Weights of a small GPT-style language model, trained from scratch on English Wikipedia: 12 heads of 64.
Each number is 128 + 24 x the weight over the matrix's rms, rounded and kept within 0 to 255. Layers, rows and columns count from 0. Numbers have three digits each.

# layer 3 attention output, 512x768, rms 0.0356, rows 73-140, columns 96-191
145120114108102113109155131150141148114133106121096143125135110124141150157122134136151176175070134121160163127139133144145123124107140121128128139104114153124201121112124131110115144144122132107134159118123156094137102163121131092109112101094116138180093156171110111070162144091099130126
145083156151173158106160149127136129123146140105131101141161084118117134126119153088184147097126154085147119094117160124155205124119114090119117124133101160121148151163147138125071155145140100145169123123118091097086083139124139121138099131130141145148166111109142128147163169153149104169
138127134150110145131137148122142126140113167126168123132160109102154149129152123112156089153117106143150120099147086159100149099131137155139086173131134169082117075144127133165111124098122123088128090104128148121144157097131142091134115125110142169111146173162107115109107118125136109138
127092136138137134100127176095098136151149122114113136161163120148128136138155164121082157136146104080171112110119120121130150146149126128099124160121107159159126131136117139108169139133154190150177139131119100113138117129137125135168153094128154109137109135121102148074137164151144116176
115134116162109168136134080138097115090141149144091151118123158148125126134126156142154142129132150125118146176115104149126115161116126085107124120103112178147116121158149183138095100113163066132139136111122110167123137138130127091096077126095141079099103099129084142096122102152147124145
149085133117104136119141151116137126136168174119083149136201076176121122141138131155138148166124141121121107122166151108133138126154135089117141122117113109139105123110131156095112136122101122111124109130150138143172144114155118139213126146098098099148097114119141172132148113112131136121
137110156127116153128127146142115075132153155108170122130130118137161139168154141122119152141144110109139152138110133090155133107093110151130151108117124128146156147107149128111074117178092138090114137148126116095115129100102105129117138080087159109104145072125149167128123123149142159166
101153123146203122139124142126112141111131117121098136137149092128088080102109114137182137096147136100149121111131146145086105132132180144141171103107111103154094137148176114132125178147141125130126104077159134121151115097108116138134122167122135092164126102099112165160127192173147154142
110177142150127155143166119126098148113137153091145135110110149115106114176159109157133134158121130161123102136121091155141152135122110155107172124170178148095134110099112138087093121158133102174113134160185126167144109118152119139149119116143178089125147086144104131153117135103070164085
150092133138123136141095135172139156113077109124150083121169155126120141146149124139094091163138120113104120111085104131141144121105129107147100148134158126192138179105150176110129131111141113154115144086114111166136167072147110150128163159116162142154143138139185103104123093152107097115
133125139129144118152168121127159123130161089167145138111144112150132104121142104111151124137138136110103102128151081117143117152150109122147123094129109100131168116174117094121151145102100158121142142071112146137139128097172130153137128130108091117195110126087085188157109133101139131124
147133158155116146091089167118147119128110143141145142088128159134125159144115126104134156074150068122101141122097093134122091141120095153119145152121131164132156136106146098113125145133167116155121115167133129117168142107124166144132129111166162110142096105169115145170114111145086122141
127136143163091152118157115122160127142070156126085111133136119138102123135087114163113136125148122123105129138105126129078140119128089159117112104165123153123166131170143127122135091134137156148125119132133105145139096117158112122156138135172116130119175141152169175127123158079158109124
164103130144141145087146135115117177126162112119103124122113120117119139115113128137129140133097142105168141140118145118139115124143117115118122150149131120135123120138132150173089134117072112151133120146152112077111094107126180094103128138166116171134109159117122120120132138115096184101
119146125127143085133140108135090156106148141122117156117098129144160081170116125107094157134136108142129152130151140128115130125132107141107126149151133158106138120097127114145124143131113117105160104166152135140141141136136112092108185101107086095133152151122120138183127111156137119127
149135140075140137090132135117113134115175117084122149125147117164129126120097148144124086131143107116146131213116135150149114099165099144131141129065115133172132111091166158111137162114131137131158150124137053152164148147108156099165106179124173090100137119160118075177149117159139144147
143102113164127139162094102110123121125095137179116136150120128097135137077113146136112125112105134138095129117153138160098156101148149182084143128135124142136115135165110125141157086145114109127148154131110145133133160119114144130138147105135155132168102133179099062105101101109091149153
090114137130117116109096109146121143107139105087135156100140130139131102114099120105133136109134123178154169169126140148126156127096099141103145141099133140170134181090109117142148134122134119080153120151131176169133095132131119144132091149101116082114158136142156151106157117124141166115
141145136151137123113126124170096114175097158110176147135166167151083112158061129072152119140128150123135122145195105155152132097118117099121119111099119127161096114079088138086123145088117106122135100101153107120123168126113106173121077113083148079095140155168154170137111122116106160151
164140127143090111110115147110145139145141138108122111131127144131139117088132121159092099159139134127093091145132095146111145149133105132128080127155145116141110154143156119141111102132115155127141155118154121119146177120158101157153146139146166128133177145156124093074128112144169121144
132120135127111165165097106091163127065125142123133117098122142142121118150095073146111130154149110146139183108131170144129165144141137170145128118165120139130091178112106112149186158162148116105100153107155132151131149143117125128126121193117121138121120109137105160133118076132110132080
119148160154106146118115124129132090126114121112100160159143155133153141121126129114165131110156171174070138157092113126123135082140190112128144147091144149107137082133114105116074111096132125079165115145135085127150152129103125115066111131127092096109138121184109141130136099111152187114
138094132127120139119126103099111108112171141112135142109146130106111130144132142131145144167100122107136105105137101093113092152159167181107174138087121120110103137131072130118134138117147095127143186142110156166127133131126104123147124145107173118129130137158086092092105134058133156122
126143123122104123175104112163148117133137131107122144156157135117178131129121138170133166133125184168090128148180091156168124151132108115113204161141088117117150153123117126107138116121136131119136121141103151147117124146099146116068152131133134119129156124124134108152156115129116141140
103119121126154120088116148127123133124099125118145126156146167160144118101071165116125140137180141110109111132144139127141122144124121095133151140136126121133121126109111182071083120131159140119097094129140129172199186112132173107107096082130093110138124116157144114134063101113156124159
088130158107090138142150125100132117104121119104147129121162150114124143105123123125115112128111132155113100137119118094144116168102079161135090144140160096166147156157120121124118091127079112120149136139140154118133154102172137123165103134153122150128122102109091086119097150139175112117
097131123154111178110153099142131129098133114135151121119124125123186149135130101099165095116128137107161135071120111138130132095098123141150130104113132129084123145155165110136077137149139126094160071135124142161141110111109176072133101161091161107136155110145109186109102111126112144136
124113159139094073151087140093129118121143158126117164141150152126081146127124103143100130140141158136087116113092109131143140127125125112135122128121107158176081130114126076098134118086129123115143071135113128124137142113148166141134151131180161104101057106162096114186100121121135130099
141128100117171103164123092190082125140121105154117084145113160114160149134137128117094140119100202133083158103128119110132136162148141154136105149151144141107136119152131104088120092124078143095165154139105086111138134119180120111148122124099130113127081114150122119157126140117110132128
149095104126097110126131132188158128161109142142181119149108121111126125144123121155129129114144135113110129161101092180117137133106085068104101127141133131148137137095114138125099104124082142139184153114100076147114124137157177109097129139132101110168085146142132134095127135127158144141
105137088106163107126119109108125125103148133132127103119097083120128092158136117126157110131129080150123126125106136142131123148118133130118128126127112095124106141133124159119172147063128166148105164143099142126145091128102145131125144111104124169151090151116120103141116137086153120133
158123103084140112089115108119134110144101149095122081141129089135127148128106145143140134127097091159139167105122113129100127141136129167122179093170111130080127142140125151152147093111124132160117164146159112168150112122141153137122138106168115140142166128154139131084124094099116141155
139151124134134115132150142160132146146105115143135166120107092142137155154074095107118129144109157122161191119152115113157108099140125106137113085145107106082147156095095169101128135111132095137116073155118099140122131129124131088141100126149127151105119126144140083132134136095125126134
093101131120158163156153103119144167107103140152170124098158146132109173133116124111098163110153106144108074079168144121118125124130088082116149126135152147158114135141135132144110137150107154178089146157124087133190166123118113121142080146113103109149090143101106135156088152126128100104
142127137117117143171135112102119115132107165124104095114100122040121138098126199128109153102091122155144149113145114151145153117078155148120136134115102149110148121157114151184117119103074193151183130108142134154121069147117135139070127148129159135105115088093152129110126117126152115168
131122107128108119122125147155107150119147092115125132105160116139116141131133148139152151138125148119126160142122119161115140106135136093134127159168114146135155122127129110140095138106117097151141121129114131118145096136114121111130156136126140094125138129153108143165150120146125139109
161148121116134153171111126142097171117137114126150177142133134157098104132156051115131079159127145129159149184112138082112110131121130158133149162149144126145120098080102174134144118126155104104095180136098080139107153131091159093130119137082136134143143118173119100147129114097105144095
198124129117123147121165125106136115121140172136143141108135135123149089146158157128128124121110157109115092179111106137133127105124087079119134205161092193081166092105137145142111145146117083127145125115118154134166120115113138119136155112148162088111124104190139116158133122164111158091
145111133136157128129137159114141123132088115117166086118093128121153124104103128103133108123139162118088140137123144133147159131112161140144154104136168126130104113155160113151107125151114163132128069093130188152117126161130157092122094103097114152133140149110114151144088083138150112146
107158111120134139137124081120071138146149146074086189140122116108081133148088125133127116147164131110120151187141161205177131109116147159096128138156132131074114079096137092083121078085116103105152150123120125102111108141145118100072109114113122131151106154142114153140136121100161150132
112129085152130106135092116167142157184134105143067118145183099120088140085122139103119119132146120167098163137160139135128141148106130196101137115142173077124147153163172143075148142126103095136062160123149120166106104094135091133164127148096144128098162203110171128098146123125166092154
161156138109139119111106160064095114111131138124137104108142129159145140113105118157145125097125139108108116159134117156114158139167104099127134113121121143122158130131158084114147134141160142108142139103102124093128118105128135184110116130149126115128129120177117160154128080143109133121
119136088128118128115106147130116112133133155096153125170098142123143143140108128098136118105098135111123110127142086101170114122129124150157142148109138123103123104127129082162142180141093143147158104134121170110158140143135117105137135152134165094174107100121111106178152131175180128127
151143156116135109148142116098107093088118158104121120122099143135147114096096115133148112127114136122173122152126125144131088134089112156178135120141170116150148116108143140155121132120125160138115108090171122114161131146127114107097113086152154138144107110114112144091130076133154097128
122102134132078146114107130094130117126116188115121126123157126152103099117113098095104156076125117114114122124114114148124122097126140129156120115076125171162184111120137154117101104161159113117158104129120134104129142131129161156111132139075173105117134127116139132114160157121097155156
090107164113170129114121116136167132096114120114105112106135107119138142090156110158150130151077076083140165149119127139080136118138157114166161139162124131116110110105141128121139149128084125113103134109148166159106139176110135132159154105143133113147158134147141118100146139124111114108
102123145157156155138130124162136146149138121099130123108115135112134105133094109089102115145110108117137133143169092118142159128131105104091127176153133132157135097137124109141128122164129104142104146168110125105119111151139127100158150158166111131141113133129133087161125129088148171115
126127138175086118115159172099102117092117087161147129110125155146142128166143134147134107102132143119137142124079132085101121154112146110158120099126126152129148136108138149115129149120157098105107110184116101150084134112186167116163145122161128168132133172145116121090137141186163167144
148108147103131113113158166150124140113127132148140120079150139126124108153133115154152131146143168163108136133121169136128138102127137103152139146187157135139145179118109124104113126117114133108174103066121153128149174135129131100150096116163097122116165105145108115090153100125133118156
117141120099136126075134115116088132146151133111114119137124139165134122086147097123123132134101136088119095130175106122155116154123124135127142123126139121134150083134125139192156128114144094056078139087127172128153134109145131111183126093125116112153132078110111120161146153164114151140
086133174119075155140136124121101106156163156125107115117136098136147181126103138143099113144105114108112191102136122147145119094131111124090153095095126193154146097148130077121132123118141135136144147135149089124079153156125145139104112103147141144116162119112173143100172161153126124105
105090153158183097134137119128149126083129128123110169105089102120110133128125092125172070164146149154157172112154118109120095121165153148105162145139131152120128073100144118145138143123106138115138155121164102122170064124104083155126084116133159113143126102135149144128167124082149102093
113145102135165106164138101157113105136113121098110112145116120140118165140125134163127100144094137109105092109150146139105162133122137132123116139089099103100086081125118100135128112145136123147131152119148109170160093114115124115170147103087159133158138150114121113136078141111151126110
090104108165080143137114145162106114158127134128130134158132115162113193134123201107139163142120144157141145175104073135112153115162122131142140098169132126110173109086129155181110155111123145163151156094169079102085108161148101154152134118175141141130105145130145113123108136121138139132
106126112096130089106146144146139097114141117150098147100106120152148129106170115124137156136176110136126158105112145071125135165127121102117116124150147134134096154146148128102150091102142168109137116107073179133147089135143133118134109107114136124119117109126131137119119134095114132125
140100142164182145140168132160122163109141135169159127126149127136101113120189148135125136158125172124108123121165100079149099085132095071168134118098133133094147130128104123111083157087073133117105119117173116116114137138104135112135107103128116096141137122095129125142112112083143122130
152119132142126152121132087145133111131094161141140104153135167110174164097104110089137128123114096119131143090126122142097121138152147181138129104149129107109168165120138116153105136139156129125122134105137072176119144096139080127096093184155132166140165080135118138119123113105123111176
137119152104165122136121108173137132118135125145102126150111122126153122106105148119129141138136133110100158135105091112147135152143125096150109153091099107128086126119132117123135094127128108153110180118128081153133119091137120165097128133105151138103123129126102155086058123139075110114
113141093116102138148119122122161155102144189122117138143168106119118073154079104150157125084143156155121106131093141124148169087132112135083119155085151111103114156169189159119165162125122152154125097130132134139136156136122123168091126141131173160099142144118135104152147130155160123147
126110096125077110137128130153152163128147135141125152093115128122135177128115170129135105099115068139142121113146149106099134128117161120071115136058086126159165085162154097147120170111159135137103098166118145103123091108092149179093154131073174175110126112115128125134129130129120148116
099118145128140124146108152157155080165126161127110148115136073116136075128120190203144126122114141111113110096084131147084098093093125106129124137148144141104130140151152088132173122132118131132135160149157097071079090071127154129072084061148117167113140097113118124083121142113164120166
136151104109104116088097121103116130098139139136125160136169154088142100155082131191124112157092140116119083128149097130173145139127127088095121134152138140125157104090133161151115101063139093104115102101136099102158161136152086096113093148142118138127111106119129143137111134147096125104
146140172181126129141153147137154083142113164147131112118155135113158124158112106120128167119140136135084117129151066135134104128135155181083167108113147177077150132144112105124163135145149123083117142114144156113116112135127097114128093162174121120123122104133164144129201150110124141095
149073123102130074143108166103122151151109164194106130133147108116122136146122144126084135117106131140118114090154134066124118183117120106185115135150123107091122139127101105130134097126111153121139113126116128130089170126114102159129119071153090119154105140163127144106132153091137143153
154121122144136178109119149091139126106102101129151165143095137129108143107097150152129125142120157080126117149166100113128155134106103178133114114138122120094093129105171173128136131142123113158104123151120144148092145129128124126129149106152154122152102128131160108127110148175142156137
102131178114123127101101145117165134126069103146134153140131099156172159120125126125115129146110134107145180132122102173122114112088134106154116128122127170123185178169093145140124126165138138105167155093125094159155158126129159173141146143121115130138112156122120142140143101140127124117
100136133139088109137134116122118116091095155130133159144152157102095085132163101153120122170107104114111129083153111118103129106136119109097121144137136094161142140144123120121130147119121123114161114107150075103105145147172124132107161103185146114134133102174113146142155078140115115131
143127147143118119097135118115117049140132127131148119145099115133129125129115145124129121089105097154135129109140118128155106144067089087079141109148105108116179134109096151128163155137127173170118118141138121128141156135099145123127155135124125125092119101121068105117111141083129092143